{"num_hidden_layers": 10, "hidden_size": 320, "num_attention_heads": 5, "num_key_value_heads": 1, "head_dim": 64, "intermediate_size": 832, "vocab_size": 19322, "hidden_act": "reglu", "norm": "rmsnorm", "norm_place": "pre", "norm_eps": 1e-05, "positions": "rope", "rope_theta": 10000.0, "rope_fraction": 1.0, "qk_norm": true, "attn_scale": 0.166, "bias": "all", "tie_word_embeddings": true, "parallel_block": false, "extras": ["capped logits"], "init": "normal", "init_std_qkv": 0.0305, "init_std_o": 0.0, "init_std_up": 0.0305, "init_std_down": 0.0, "optimizer": "adamw", "learning_rate": 0.00315, "beta1": 0.9, "beta2": 0.99, "weight_decay": 0.22, "lr_head": 0.0141, "warmup_steps": 492, "schedule": "wsd", "decay_fraction": 1.0, "decay_shape": "exp", "final_lr_fraction": 0.0, "batch_tokens": 262144, "max_seq_len": 768, "doc_mask": true, "train_tokens": 860600000, "max_steps": 3283, "dataset": "wikipedia_en"}
Each number is 128 + 24 x the weight over the matrix's rms, rounded and kept within 0 to 255. Layers, rows and columns count from 0. Numbers have three digits each.

# gate: layer 6 MLP gate, 832x320, rms 0.0465, rows 168-196, columns 160-319
# up: layer 6 MLP up, 832x320, rms 0.0441, rows 168-195, columns 160-319
# down: layer 6 MLP down (transposed), 832x320, rms 0.0308, rows 168-195, columns 160-319
gate168:083125095089085157170079131154151107081142133163095135174120145097135135110141113170091134122115104084081110144118110081142050115162134112082100125156093143143136155115126090140119115144174095170130079117161116102092156115105161150121097207087126138115154140107159159120113156115106088193150157090116111066102117152101151140082133122098115159159144142129136093145149137137090141127137138072086130148127175161174096128108112168139158131126140118135148113125135108096108095150151102
up168:097121135118170119160084177133138143146080132155133135122077109134111126139121159094099116141116069097105081151120127115109126120175098096119119162122072116150169161125057126110117124118177130138078106135141159150141089156116138141129144115103113161116109058111095141100121099114129159132106122113116107159122161158151151087130104128080133093155095150108113115150108122136082060140161123067154181085117134124122124127084120125141109160118130067166139143113127143083171099099103135
down168:143119104128118149113153142076162102182094104129128079135126129132106160121119132166121131091127188109141169084102111130150132092149109153125134047155103142155090102181110176108142116115122123168112119180115155132128103184120141122102163125104089152101169134133160142154150116098143116130168118115124188113117113132164099122115104093100133135123071123147099094108165132131175112121098099109116119173139135183131143125072147104145120127169160138133107120132112066131100130126128167
gate169:080156135088167116153120136125109106147155164098126125120167134130125128145137121151162128089142103099147164127116105126113119111145162129150131124105153130150101180141126102148146089126095156103186117107181118115144112208108118133166116163120113135146062135120143148101151121146142152110147090142099190140112141135120132135147154153153154103149138148155071121108169112151144106092121104101117119104106133126149192176147142177132113123139041099139149131102111126109108112163102158
up169:161110145169178115123131088095114149136128137150108101101176144103112115144122112094162115160092065081137104189160102118135146148115117129150141108142087118136105138120196146123125113090118127104144118124154145186120105161149126121151119112112126102133085130158130140134122106101111108159150087105145079119108118106137197137120128116169138082136159115117115123139135138132170176103118106113139132166161116108121082146176107170131159173102135114162116106117123134162163171132097086
down169:145117103148189129156099152192114143147106140113077131119145095114084139125129148138149063096108049109106134131146129152119109128079110100157158124137136123125161129128113125141142122153095117120133148149113128139147163111133088148148085150059093142128107090196147150094125103121097146130144097168114118167102103131135113098161136112116126154110153111182104109194158131090183139148127120093126105088151173101147112119145147099169169132146130118160133162113090145099123145090148173
gate170:146126138106148133097124134136162161144135113104108151131112117163136162110168152150167139120155117138094142167160133111098101110142140141142161139110101120118145145085081119146108122126104123124118096112111147137124083141109133167075121083096152095107162097119138063153108155165135058154155118118112128113103146145153121148157130101146114117128162125090141120121137126150124145090127138117139159147140179172118146119109129134118136138105132114146118128089126120143123088162127133
up170:108125147087123073115122129079122133074115139114146110124130120177131096149099184098077115101148139145097151143140136156141114118147141133130107130150100114126133134124179154137105135164146144131139119137124093120100119163134128129107118125138138128123068109141130146161147109174189113125107144178175129128112118143110110158117117116144107110155156106171154130179175083131114133128159133155119152173112085140149171153129105157131138149111126131101103137136108142114152166159117091
down170:124129117108145133163112124158125144108136091114121125161108121149108110150159064062131097129109162137104130145131145125118138100123123119128112127123110133135096142154148129145126129153112107152148112089099134122139142131134109119153170142126167128106143118121131083121120155102140141146143175163116113113097107151095118189134092151154138079118101121135121056108129118105115129092160135152135163100120085169144089111107118127108119133134119159116145167139155102124129133169156116
gate171:146134166119153124140157139141135141090147133100113150149150099151131115101156110115163185171155074111112109121148124119131114188102141129166110155123129112127123131151139166148151148154125116132140122148105125182117132135106142150141135121090148189117123114127070132168139119124101116149175128068132123098129154086137110097134144130111112126095085110161099114111138112111157139113152122112141123090134144177183123163153112151134113134105141143133152134148173115107137158152115114
up171:117102120124127138162100120148125142135133127120117102104154110160116153136146106141141100098100120150123105084124121149127144145125124143098130179160108140161167118101155095129091109154117160116153141127132118110110150121160128110152127137109096118089143119146144116131124099132152116122113112122148140135137105113113115101141145155156120129147105144143093153114106124134095149110130126108122140124115140125105148152152104102138135149132143166128145154110165129137124113144140138
down171:100140096143085128098125124120096111154105130130146066123111148157122129165110135104150096147144152099161147105108130102154144089122127119149112102095105113080145130130172127101133108118126105118107124110113132120141162135123127130092099137133104130169119103116101140111159128158130175128126130109151102130155118073154124144084108110139145126112100120145133153105118095116167145183124135107175159108158170125126120144095121127112131116116143140142097117121073083126129122111109155
gate172:106155094117130142147140150133118076084154104119118146116123128120114146158153103116140151126132164129102106101116110099126085121101141167120134118136120127152130115138127087174124099108082153166155175132156136108092141143169140127079119146087151167095116142161123164093122120210121107156136139151120137157081135150083145114141098069146132123118117134103172099150138124096148086139126133150143107123109130123101159127168106153102165123137115120120140154095136129112127127165160139
up172:096143153150117079145101133087159131122142134137150134115131124123148131080108127149100129150157130124137135117087125142158105097139149147140155155137108144114136138136140091111164163123095114171167167096116127132139155164106103102137142126126085117106136144096128104142102116103124153127156142103110162114156129135157157101126121097154116139126107089112120171105122080118126114110167123125087161151088101118109093088144160109095118145143155107151135161125126154126136122165098126
down172:117117147153155155113117145131125125107129101148209108140096093085098179121150146164147088167170093168143142161129103164095115150127131087126119136113097096145126093124130109126184116151151076153150153154139102143113130153125105139114092168160122177165127123058099119156115119103136190121152148081158093160103133113161089118142115155149154100079116106145168097174072067152139158127111111131120164150159107141162152124114128142118091141111160111149164106141118147095158126123159106
gate173:108138114100083104140110104142099153116129111107107091115147110145124129148140114159147150081145102156117151134161139104147110106101141123118118157104084126119092158100124124148156091122112091126094117109213102111115079144121149087121128137119108143114104115153152126136140165132151152139160129117150191092117140117147109160114135102135139089146148116126103158120121125140128139106126141146053124138118179115117148103140164170113149092099135162119101121176135133124195088143178147
up173:151117143094147126167143084092124137114164088100140101126145102107099133094139126129141147109103155177093113122138104127097142143098080165142115057068117111132142141099114142123068155087115140135083089096115097090122132115125126106106152127138134139145132130134113153156136139128137112113108078119077147119139121178149144097158139136111128106103119072122164082126117100147126088135161142161123117095139151145133147102101178086100104099148093124148126145169077119102131153148130140
down173:099175136175140202122102131121114110141080155067142131150160133093133172113132139102133148126130143130147179135178106068133127104111141122104130137126117097141125144153113139135114128065099114100091107128128138128160128145131142127120144134136134118108159094121151116082098186073145130130113126164123183095121115132144154112083108133153116197118147135125094138110123117149183095129106104124127129153125131102131129129154121081156121135131104090171095116131122132180218080189128111
gate174:133134118117125122105126152171120156102147165136115137128082112130119148134135135154151133111143133148098123120097138120110113094126123139105163128154111092110161139111114096135145139115127121183186117105152160123077120155109124142074116159105115137180116144069143132148077146179112137180157122166112126165143124166121125131141087104126141126115123142111117131145142125124149094132134087141145149132114142117142137143149100149091109101110142127091142137085088130111180127164149108
up174:141139124157115105111140130127128155118152124070120126125129117132125122187168118174112156131125137160138128108121146130150134140125142129109162119158146177124160098132142131131131136097130155139131118109113123120115113120114151147140165134092118145156109120114121141147124122153150121134134146129105148149103099139100112138116155124142097120102134098127087135101162178069163146107143128115130125180136096085146109108130106105082142118124117125134144125096124110099145135134116101
down174:111069139089132158134142110121089128167122142120126125111129102137172123125081166112152151145184115114089169169126124164154113133152148124111126100134135124125126134142153109132157128167106108134132148143180129129133149159109137164125111127146131120129166162153105147125153133151133089120132129182141103095158149148154121090142139104144144119157130162104114143142146117144148136123117120140109141118083164156167146159092113123090117121092116132095142113129093100118126106110148106
gate175:179115145091106107128118099150120147121137121133133135169107103124118141109097120115158125117128159159103123125114173121139118152138090135154125096098112108134147150107118109142123126153147122163149154078134145100109149144098097135161094137145148116153135124130150114134145136140115155097134126133101110093151159120121182135129096118089143134115144160108108112123120075169101135123099102152139123105132127172102145113126105118140157127121148109130128141165098156145099105165105131
up175:098148135138166119135100121152107125100086088111131120120122113140124113111121136166111112143152145128135129153092132131125121154137103088098110101123108162118111154131130132145174151088125136117066142106121132098090077134194135156145141145142127134119135109105112103112138136096083141141114136135148104135177135142129109156122120100145142150171127132101116130167094144164104144128180128135103140157125117142083109119106133137127124119122173160096136091149130123126163135117140136
down175:117094137157097120121136123129124091121139158118143119137134112136136139109128123125142180120193158166147127123150124126135141114135152126145130115122107135121121116138146155155161120116123122104131145138106116148132139150093116104113126156164162127120113135162154133125144110132118075127130092116144128110130101099141124131129142145147127116117111135154134112114125131140125103108125140129080148100138152121129123158136144137086095154112137120130081135145142103094128086158177136
gate176:078139130113130143125121127134127116128115116152114134150175147140154172129094077149137136151096104105125105127130138138147086119115107116162110109119125099106127168105142145155110120081108168120141164113110096105109100141079168115168141136144130119122160148126111131135160140100112125125145084131157149100130135145147126182164142124121150091111130062135097140140172090142141095149085138154126101161139154154118120139100146144177133111104107156128185131157106195102186114124153177
up176:152102124122120108141131121163118089140086151138138138172108145124152105111146170124118124099140126165114115172095131080080096158104114142125110134129123163152092129075153115140199088132126123125138160093169129132103148107115143152084131113159152133128130080143132075130129073146128059154143107109147133130142112122118162115108159131138117140141099116137100120115146140133203144137110120094106103141085163148134145132149092134132150172116108103127130141170094115114094127131143104
down176:142118103165119125112135090145089154123098114096106160118112130104125119100145116138147164104168132088155128123120096137121134144126148105108136142145164140097114149162111132076133100170102109127137132137139121144143114129140160160130147092143113144189169094120073144105123159109150108112163182133174120130115106135083113158082120137122144172118165145090114094109128118128107143141093149155090179115116102122115186148118165151174115146087175135103120164130093123110138137107173199
gate177:106175103130108129134118122100097119142159104127116112132126128131103151183101094167155122111139097143133065165131136125075102136123141151122105129125089105101121095096122118102147155066110135090142142111120144167136093159126177131104095134121144171167130120145140152109125086112160091178172128142126142146075154143132151088151119140102150169094146136074060119122157139164122121103129124117140148110117117136125124147153101142122152099106102130161141137161152102086163090141148147
up177:147124122132151138140153095127049148167134128108118096166172147153142088104091091151120178148140155143220125131181154081105132107128097120112125117133107098164171081116127132118106125118134097119191140119113125113155194162099158165141079159127141121137188162109102163101136124145166147121144111050144117202098169100102151124091097111105141144086128108119130124081151112173128116144111100164170151149145123149132164088146133137187162141083112162111131146152161140116144152153125107
down177:161126144166127102114115153128160111120160098120141122167105151136162109145095120134132095134089106092157115123110090149113108145134138023111113108091116156103117071125123167136152157111161063128094192146176127118113085168116150142114114149089137089179116084164113116090130093117125133160129104119099127139090129130115116130136118112162118111075126090099099164082103112144113095083067181106151122161129189094138074139132123151156122141152131126131190113175144111136130085117162100
gate178:132154161104109147123093105110135165084128130108101120112104132156094120088113139158102123129148100128124143108138161107117098126177160071077103165140150111099105158120092107126125119086124127127119112131122113143161123106134121113122106136171126104060129135113094090165090120098144109152121108116135140085143094162153124127146120114153084124145123131138178146156119123148104066118113134133125129126112147136138163118123153164132144079132117127140117126119107193125141125140122146
up178:130128143137138144108150119103122090129161173156106152122121147193089132140082138091130134119134094153108114119130146142136115144091106119080124115087075079134125142137090140068164083124083081125135079152118122123154124100166173145100151175139084119121180147122140133137122116104112090156148107111111123168143144188091117139136085096110153163109150144167098082142127132136063135162151098181137125157109142128081084129091187106101117152107134161155133137153124157095145105119171144
down178:113107153212148141127077102147154115106052028112150140107116125149090140087095154139098087096158099122138145100164133111109116142149135144112185146133154127092113138132113130132110143123116110098098100154122107116156145132104138113162119097153103137083131118135119147157083162142133153142100100126167150152109081113125124156140092153144114142182122125123139110184100153100137127139123131119132136132098156140104174125119221157156150146124148112189171111166141127167136134119145142
gate179:151118116072108115114115139155072174147164107124127128109173077145099146190114124162100160150138101103126093135139153089141075145126131128078138131147079124104176113102133099103120122131148130073158093133140141141171144156118125122132150159088144146075089113132180164136117116098128129127123120087124170088110090154112156128201194109152184113147098151083151108125157150111060122152126111068124120136133130164095090130138096146129153130130099154153178129148173143109128126138126111
up179:143142152079128087142162127126094126200078132135142112170158142112119169149119100114111098158134150184159155102117108125117097181122062125120100176123167155132073128076117160116135132114144110148156121136153110070165096167132098192126084118144115111108121152100152184121102114096090114181130118130194130146133158102057102144086103150099087083164125139094130116075150086143181097171157139094162125116087110198142096135153150096123121141149131119129113123173154156083102092109150101
down179:093147115119111120143145139179100120115158134082108132059130163130087124173152117110136142140166122104162121151131136079077116145153141073163121118165103175187133157150182105105174142122134158115093164153102190134128151162120092081110147150109147114144149158116128119126129130148168112079169174089096135096127170166152151117149167181106107162126091158168096137109129153115184138098097089141143148145179115144100145153095168145163085081111128094169160185109145140192120149125167154
gate180:143105099123145145137148129136144100146110123131127134141110125104123126119111130110123117157115124120106122122145128121145137127113117116110135118136104131105152095149138115161126123116134109106128121149117119129143134121149129130138118127133137127121122148109137157109111097123136114125104145125126137135134140118124115125126111142110116150120144135141120121136118151131117132113138129160163159116104123119155138136126133111141091116112129148124119109111123126120120152107143113
up180:126130123106124140151118109142146109149143121131131133175080096108114132153107122135123163136118130101104140115115116096133120155147118133148095141126106143124149110117112123139114097145145129121153129150111096122114109156131172123139114138090135144136083139092100120121149130127117112131156131114119168123141136144102121161128134126099123135152112117132134155139120134149087126142126130130119116121138132126129113111127153126089095097154129110135110138116144138118139125129131142
down180:133130108138131135122144120135134134118135141118118138115148134132124125101123131105108122139107147133151128131148113119142143120109133133124136133125131138109119111130130136131122131102108153110100116132141140125148125133129134123144140116146110139113153129133168126138113114130148141141115145115137121126146099125108134116134117132139125145122138129132119125125139149120140137126131126166123125144131102107147137149132132130155122125126131135107124117129133125131117142128148105
gate181:141112141125145130158114110130138127117170104111117136110105101122120129125151124142123127135129114134164174162116196128164124187142123114110134128152120140157120122119124126123135144135091176107132119128142140119076134123155112109115111121123123093181123100134067150130125147087174095127145145133124177102133156123170172147152131172093140084115127123097115144147153095151126116132148079156132139102131128128122157147114104131089143150128104163158122101148177174122155123156164183
up181:141135126183121143162118112133125178133144174135139100125098099107158126099114131128135145125111106141086139130164135118143152174130122076115165113087151146140115120146104133131126113128085150135138113160135122166098105127092099107120149126104114106131127098126123071119132130168109095123163151111134102136131137146123130108140096164139133144114100140171143146097085136139079108119115107128121118153126112145170122128157088140112115139092156102143136149137170135110116113113132162
down181:114107145133089132148093140144115141114110159158145116145152141159132154102128113129127147165130133167134134107118108123128166120145117143133138138141093153127122133100111107131098140115129132102147135125175156081135126139157147131132151119133147134141094135073134113158160101135150116125121133167118119155129128130103119134118147150147113170141131142115110095117125153133144151093112143105147106135145147143183085138124125172133122136098123127152121129095114077134150113104127158
gate182:145127117110107120124090113128112133123170099112145101140180136157136166094142123138125115119112107104123098181126115167124131175124111128149143151109113127148127132152082122112111099133129096149122101121122155119087131173140117184151131164147178140146069120117115162134153161151110095146167124066139088102125141117143148114137124153132102105121109107100123134137103126132138108092104140087088111064179102130168120145082092070140110127102129132143152142129151140115135101109092142
up182:143148122128152196145169177140109162116129107130096124104184114139145162178105148108116162134122106106144143082115104149153114162110097158097147168127080134154102145156088089114129146128111173123130093120148129138142133160157118117123089120128123136100170106124141124158149153138148092113122122146138159091105160077151146129138156163116114146160179169076141123145125120104146148102116129117111169101118123120103128129104125149109133148135126147130125124131140096120117138114152181
down182:140134130121101136161077144162147135137129081101126102091154103186165103114166160108101118134167116106126130105075115105144082155121109139114157151136121089147147155138114116046119146127142118092130115186109186110137117101141128137122098107162130104148138143130179107100114150145132072112125111152122150117130116104151130129102095140140171100148095140124093123186087095130117130168131129144126138150167144112112144127114147141120102187082140115137128150159140108138092125092182161
gate183:112107072119148120120113142130103135145145120103138080120127100149095161144081129144096212115149118075157118113061176167090123126146122097113127116116062132118108188156106121148137113117135119142099147079109138105122154144140130163144100147107130154184076104128173144152111092178149157158082125127132067089123162117107135129084078118145145088154126150148144112174150136154140184115117131156120100079113118106096100170120115138138136084124108103161157149119157113132132096133135108
up183:124113110095138129107158132126124108102098129100166126113156146125149092134115112148126109128196114117118159188125101109148096140103134076117151128149115126137120115126173119111125113174098127152139108160100150168129110148110151125140155100161142097133112143147120151102151141091109114172091145111120117127132088137131086160155125116073175113140164143147115111130123097149138165149099140140096072101148157106137116126120161187149145155134110114136115105115138124166123145100147111
down183:160102096106122169145102129148160138119107132125127118119141134123154155166173150131109150177087106161103120116142121136092068156098085142117145137110121107149105102085166140146107145110123129132114179097147134153116123152134107111122139110117066133100149116122148130131112162072111131122136122085146108151116150123143155132110146123137160113099145125164170130172111087159150139130149101165127127151157102132053138098152158103143128150146133119130111146162113183120116118081147153
gate184:124121080137105137098098123156130076145140119081152107135124122099098121085095093131153127093159084112145115112098103078141083156161122085101096114121130181118081145144148102103122130091168149084138126120130104133092154135112137121111153166108144173079113121096129175138202115110124090108110129130106142118105080120159146113120132112176136096136130178116123112139116103110101146129085120125097137134127144153157112104154129197164121091117152170122176126123140123085137116146165112
up184:127132065139150137161120178140108111133153115129171121125106141104109146112111145128153093104116100166148059153150122144162159131166144157141101148089121113125153146123095116137096123138124117156141139143132107100147104119106157120105133137161168101121111150166156106134101173127137120117118135106156139185168141128102107147142067154124097118150065180073097125148096117141129092138129183164128130131143082115164165172147186139147153128129112102109064116117166109129093127102072137
down184:091077104139181095157173122118151163116066109148097102129109115127148153146137098096104106111076115148116127128099116135111124135173126113143145127143137107129145105155129117117120115165183098103144154156141151137145129125102114158179162130126162132110172118133135112130134137097173137139097070087095134143143125136144157110151126107106130113091059092117096109165139109135166122153112144135104120120155117134107133095127142132137105163159128118125121135126165147172086114109150118
gate185:109163113107088085080107142130101133156159163122144112098125147162134116098092111160111185125162107082170118153140128120147148117165144095135126111107115174106131141139101154108117083069153131136104170107120104092085141101114162149143138165130154147116073153089100186142176133129156079144132158148137153088135151132109150131115121064120138097145111131098155105147106100101082125162122109115076107131120143140147142138124137126119112122107100112116174155122151175102111138109084157
up185:079155085133166130109174127126120104141102186093161107145114109120190083142147097127120133122153141146156127170107141074103133134125189126113110126143160110109189124149114127129145123088135139117112159129093119116083126154118182151124136111137157131101077147061124135139133166162085136175112165162121163173128139136138091123117155084101158127143102107102153095134127099101114130110173163127171117116135082140130123145113142145122131125106085102149154103162138143118145165149080100
down185:118113081155104103131134106077121169146152146080088133137135166137113169128154075135089118109114109096102108119137104137144090129122153123125108129116112095126121153148162143129144126117143139115093131141149139091127147109142149113121120134134160088128119185118104113135193121094098101083139101120134119139169143127138127158109116081132123168079105087117089101103128130127150132106107127110117174125111134131106161125099084071087064128133131131104101132107131148128120116140107135
gate186:113117130110102119079160133142124159155105156112153144121143099080151132084123146128102130130149123136123110146092081102137108095095119079087121102158152154173157122117142123105170173101124108136157137055123121130073132129122151151127084121123152133136118119116129104148128137145103105132140122134156139106155135165131150150102154130119163152157148178097121148167129091151152149097120147140122107125162108111150137153146154115131131132105162151102124143127130104111153120174151111
up186:122130110131136130147137131146135149140119133140128129140097142149120106118155142125102112090149133121127114155111120116133164139127149163158103142182126100100143145122158186110115131133122144109168156132139125145150113123130127121146129128160140168103137143123128144120091147142102125119127168103101156105153149113139127099094128116079139107127113150112141131109095163155127155109104096141127079138135099136121133139133156172148146130116107114108100141119114126131118136105124121
down186:152151125156119154145094094153144126119090151105130147127098103103063171052127112133130108112117104152182108128123140139108158133106140136142136141079141137108154093122095079123120150118175166114122135133135182129143122096113127135149102149087160122124091100150094165130098114097130082140161089120097099164147136144123138095119169109147102112160148102116114057141160176132135120143120197145148146091157108134149073069151123134173131167132131116157142108159088102128132113129116112
gate187:104130095135128106143149118144152113094124148107119130131146130159137158145125103131161121155162143122092078162142126141105092144131137095146125111127149153138148149089143105167141150133100133145167130122121115143105142127146124126118132140140143126140128123130137128159143118130108131159163133120128126131150087125109138115144098122143112163134135105121142106116153128146118112125138141143142123143117129156153141134137137134130121105119142160094117123153077176122144127151192089
up187:160144136133150135168137145154108091129081152146161096137148096143078124154128107122119119133097131114108148151136125116161134144121128108117142148152112120104141113112122140152149164133129157161144112135132143098084100143114151150126138151133131110097112088134156135161153096124096130122113141140184156137124107123117163175143121163139131117141117174094127172133120101132112138112154131145152118122130112103100102108105123122085128132120117125134144131138136131150151117101134093
down187:132136110146141121115135112079126161113149115136113106136114148123137106119090118086144112130110133110112119129119115146143110119124116131130136115115165148111143134106131166136124098106147126157097116091104103145129129127154111091121140121139116127149159122163116083099149167129154135112120156125125144162161132123121104125131116098121146163097142111153119124131104136122128132149166136100139132148129123146121132114094109114122114118124120150131116129130125116162134165094124127
gate188:133165182108137123119073155127096126103126124106096098147124111204101142121136149101167138161124104119124107182147126124120115129114148172174095151129123113151141146143126132145130092141119101107157076135134161177137152126122113138151054123113115141152099105141115148166108151118076140133133130159078130120093103188191136151094151129191122105115138136135125144149143174119126141107134108144106124107146099082124201088138115119120155122095112136104162127150098095073153151105116154
up188:146116104130135111089145094117127139107153129114120123141112113152095101144125131148132093143126154111132104135125138154151104148120126111136110137121134129108139152109151165127136123124112108127152127119135119116163106142133131110117134140140077134132134112106125130129123127138168122139124159082127131098136131099159125110143134074129118140130147101115124072095094126108153148115152104154147103113141120127133168187166107133139160133185141141120107160160108159116120091081161100
down188:090138147174074127117149128085074121154099114158130132126117131107143138125123158167122109139119144158156124071136088127091144118127133107131119111110106063138127119115121168127079098065118119083155113156109092089086111096060086153126154109136105142099109108182142102128110135155104098117139149129142108109141117128116116132123111158122138182120101125151100130102067068123135128167150152115183075162116125063133175144146101083068124094114136100136110122165159090112106080186137165
gate189:114123116102133122184180133066175120081126119101133092145133093134125098104090107185144144063159109124103062147085128089148102129110122126130170132135119114141156160109102095167078124152181129141131132115129151079103132148100110138089168118118139113152090132164088117085119125146153114163180115124079182083099134157138125090141116144154116139077132152132135139095119080123078108110128126135136120131106124100127150174090157123077138120148100137140113111152107126113095111125083070
up189:145115132148155114180079135132123114133093143130152097104136122077127102123122177143093122135120131124147096148085159071075159153134151153114145183130105161159128161123137150112156160155131085108097129095111122152149174103107120117112121130128165096149092092159138158172089136166115136071133111123146093122123147094139199135134131131141153151085137159112133115098130152165186085109112140098066092122083146113068176098154140115145142140127094100135134137091126122119134088139174131
down189:105136140085117071132162135140113158162150130117158066112095118142115123061170135099142107112133124151167078127097181129185102125107093146139087057143143129110115102108107134103125116135130122124142162103127112082092139114141100067152146149159081139089117151144165149178102121126096156141119110105139188147148175123205165152117147146129156118120102092142103152113130089107096112143181112075116115117112106092099126134137092129137109111120150113113146121110119083091099136104145118
gate190:124158164070127118147119149141116122100129101105130131176124109160096188152110127154135144127104141108150127161153143157160160151170145119124119125155123124125144152132134133147140135113123144148158102110149125081134116140117139118121113154132135114105133104125133136136143110138103108125158128105147145080092146138134119163103163155117148112111121123144167141155172087109107149110130087112127084102120160121136128106063124145129106090116117128121118130139117152131141095133144155
up190:167116167105105132150113118105142117179140169132142114097101102124113148152149119131134132128118107159153109093140111144120129137122127128145103161145066126126143146132121153097092137123136171112143145128158160123124123111129094134135145110118124096135130090133121104125123178147138145104098152133101137138111134139127127131133108148110139127118095144126132114129119120138095120111124144090134110101138105140103140115131155155095125127154135122156122149076159149146147119122131173
down190:147103109129139131107119145130114134121110094107164137102124144130120128126130133150136125133118114137128113135127131135069109139119133138124101108120152089118148136099113114085107139111147123118158103136141126150118140098123150113124104118106113145127104106116140103120142131135134113147138117133100118150113099136151155168116109123154125128124137128113137126130130143148108133147126130172181148125161105133128127107169101141132151123138124130130154146148159131145113107128075132
gate191:098164111136155104088146118168128169108102126134158167099110134155093157157154128133128154083140142137154126090103129077106132118121147125141132166119131136123142126127139125119093137100110160126123121132153172097128152133170137141143137144091097163114132132139144149138127093101096094110130136163119126150095141105141142133148089106084163096147130117101150101124131156110116124134129090062117145148170105117117114109111147173124120126079097125129102112067167136116173109176109121
up191:139124150115126105118142124130104137136102145109100141110111133132143123151133106137131166145093115170140095126106114142126101120135124135148155116144099108120160127134119115099167124129126134139169078107110131126130162145108137169118136122128110142163130117116147124126112159205102150172108142122134123148100110130137108123126126119137120111107140121122144122117152130126148123169107104108126093103135130094108117118110114122113136091102120145113161169106122092105127141113136111
down191:116150149104155168111081093136124140117149130129145148127106091094163105134160109130101142199175109114124156112145128157132135107153130140157127116127118136121151106145181116111127137151137134121092131115112126153142136180132152149143122117188160139140147135110065113110144110095124115146071176141144152094111113112138092157156138097095118186171161114144141143149114160177137122104084172103068147122092125143113112114157108138119130124131161131141125178109157116154153136122098108
gate192:133112130132135161131144149117111148128141126154135099105145130133131117115146114125120126107103139133122112113136115133121132103128106122106146126125128131123101096121125140134114130146128125128120111131139126131121146119129110096152136121160145140151136125125135129099124124138120121119123119109124125157144122153121104093100129111146146150117116124139125119137125154116137140135128139164147147147141144133140122145134112110124131114141132151134134124123124114152147140108122146
up192:130130113118158139120130145116142126122124146107126129107105121146136134131134115118110098128147123117152140137140112123145140110138102149125107120121101147099131098149128139151102137134137144115137138121136138107138139125127144127121132140109104108126157129162155144116100126125140119145128137105149133145104157133100117128115119128151129127132132132130132116102143149111106154126129136106107125115117084107090105121144148145145122169140137130140099104118153101116114138118137119
down192:114140134101124123129124131148123114127123116121139119147129108139132130132092137153125128120149135118125118148115151137128106114130142122132138124150119126148121163131120113124149129124131115122158121119108132119116147139122132139124121131114144119121107113109112124155153141132132110127136118126115149115107128122158151146130152114110133116150129140120125143160133105148118115133137126129131113112133130129134137116145113144112118112127136127141148130148118150131127129139121135
gate193:114159135122140092129107107156145115141132126137077118143089147114120107128116133107158097118103147161174113134095160097157127136137134107190109169139053106154135131111104096079118116095150103129126149139168117157163171166084126124113135153080098153155100141134131129153163151176129132090113130129114145099100113091103127129151140106117135093113121128123079125125149098112096103133108158153108106098133139099115181083103149154140155129147175142118156189142122127140160124147159189
up193:138145097085141160121132108092110111084157087130134140145117104145136122112135112118137126115123142159130117111167118121142115115095129090112145154129134109098151132156111150145065112122059143169145131127132105149168152131112175116089063094108119171056149094153153160151139115112177123112116106112121156092129144123094104164155134102132140170116116210109131157101114115128128151122144161175138141140120120135098122100059165108147200100165083132087148135164139113145130136122073125
down193:154140132145153098144129144130183144104122135133102106119147154110177136141148080108129137106218084106110133129105055140092129078150139102136143134148054139103127140134112140069124140117122129104140166123113162117086152146108157183134111154099122174140138110117118106099112127137093098190175116140138119119138095095102144123124150185118161080124153162082086115122138137129042124106113138124092164123064126115130111107145148143114162145157118127141130145150142088108137130106142140
gate194:146153144086124144109102093151135107134129142151150114104118108112114126126126131144153111101096119121142159107125099075136138170121149098187137134183161144153121180096145095155109102129154107127143121088162142094096100105139135167117172109140140139170097109117078099118132160121141142105137158091147173113133169116156115112132150116070097103135116121107167131129104148174118110124131139130074149048107130147088174101133167150074133088123136122152139124103164175119157063150101141
up194:162098163101092130135101194156131076157087118119054097142141100138064194112097131089117139086148110125151119123122098120137128131148118133116103127127138150145153187192095111120087089079131154135105174151165101093149080106115192131114124100108164132176162077144115106140144079184155104114083138122127161100083168135146099101137129134118142164146128146120120114172054183116172120165176106123103138160141087133122111130136160131117114160195146127089133121117102112126163096167160094
down194:149123123093119116159156126131080115111104119115097105136103179191113120102198100127120127125171108126114142105134091144142135085148179107097083104112126117123119142143121127107109091153142193145120153129111129137118118123083138157092124083133145110107103127092091085123158172137136101145111159103092156141149151145162164131156125109164165087141069084173116151135102135172137106164124110126188161147145065117132161185130115122123134097127124157144134120121121180132120092123123100
gate195:103119158149088121113118115105151117133126163141115108111191109123096160097095094154089176106161133106139158141086121094110089133143131125185097126150086145108149127165075107136117113138164095112130160138085127135097132190138141110096164139122108133089082125113092096143153124119143135154150097099137165153138103116145194119135146106124140130097150114134187100102119103094128106136126102149119093172159169104111124113131183129167170105105130142128105110085153128076111131127142093
up195:117113118135107153148128153108149087083135130145168125175150085135154141162137146092200123125109067102091137109184113162116139125147108146108153162138138081140127148112177101147121157171119118148135060122139162121130146131085103111136123167158134131162137143124123167143112115131115109132134183132153107149116095120085136123117168157133130119152110165140099135167139124129095155118091140093115100116141110104099149161129140125121117094111120120174131105147172093116097140134127136
down195:136109097132172125103139159107087127165108141140153163135147128137098106151115153127153141073139093142140109156112138142148110114108124130123153165096100109140160104099175125126139144149127120142118158167137134132136101160139153116144085121108169135139120119122109109164103150147081125120087164108098119105127178100112085110097106121120164116115143113113155163135160144108095169145135178167122118127141152127109099169109103152082129141092138181111129147133125182081138153152135088
gate196:128127139112075149123110126103099130151127117067125134114128159157086103144126102115106149108127127116125097110151173062117111099123112099118133103130116097135132130144129066145122135151128107156162175098141147175145133098147148107119135132103107149133099092127140100142135088155107067128161138135126114105078138107167135148157120136106131187151136146139189154189110145155132084119143081127137128136138133112128145102138144112089138086145099088154151124135130145133098058151087164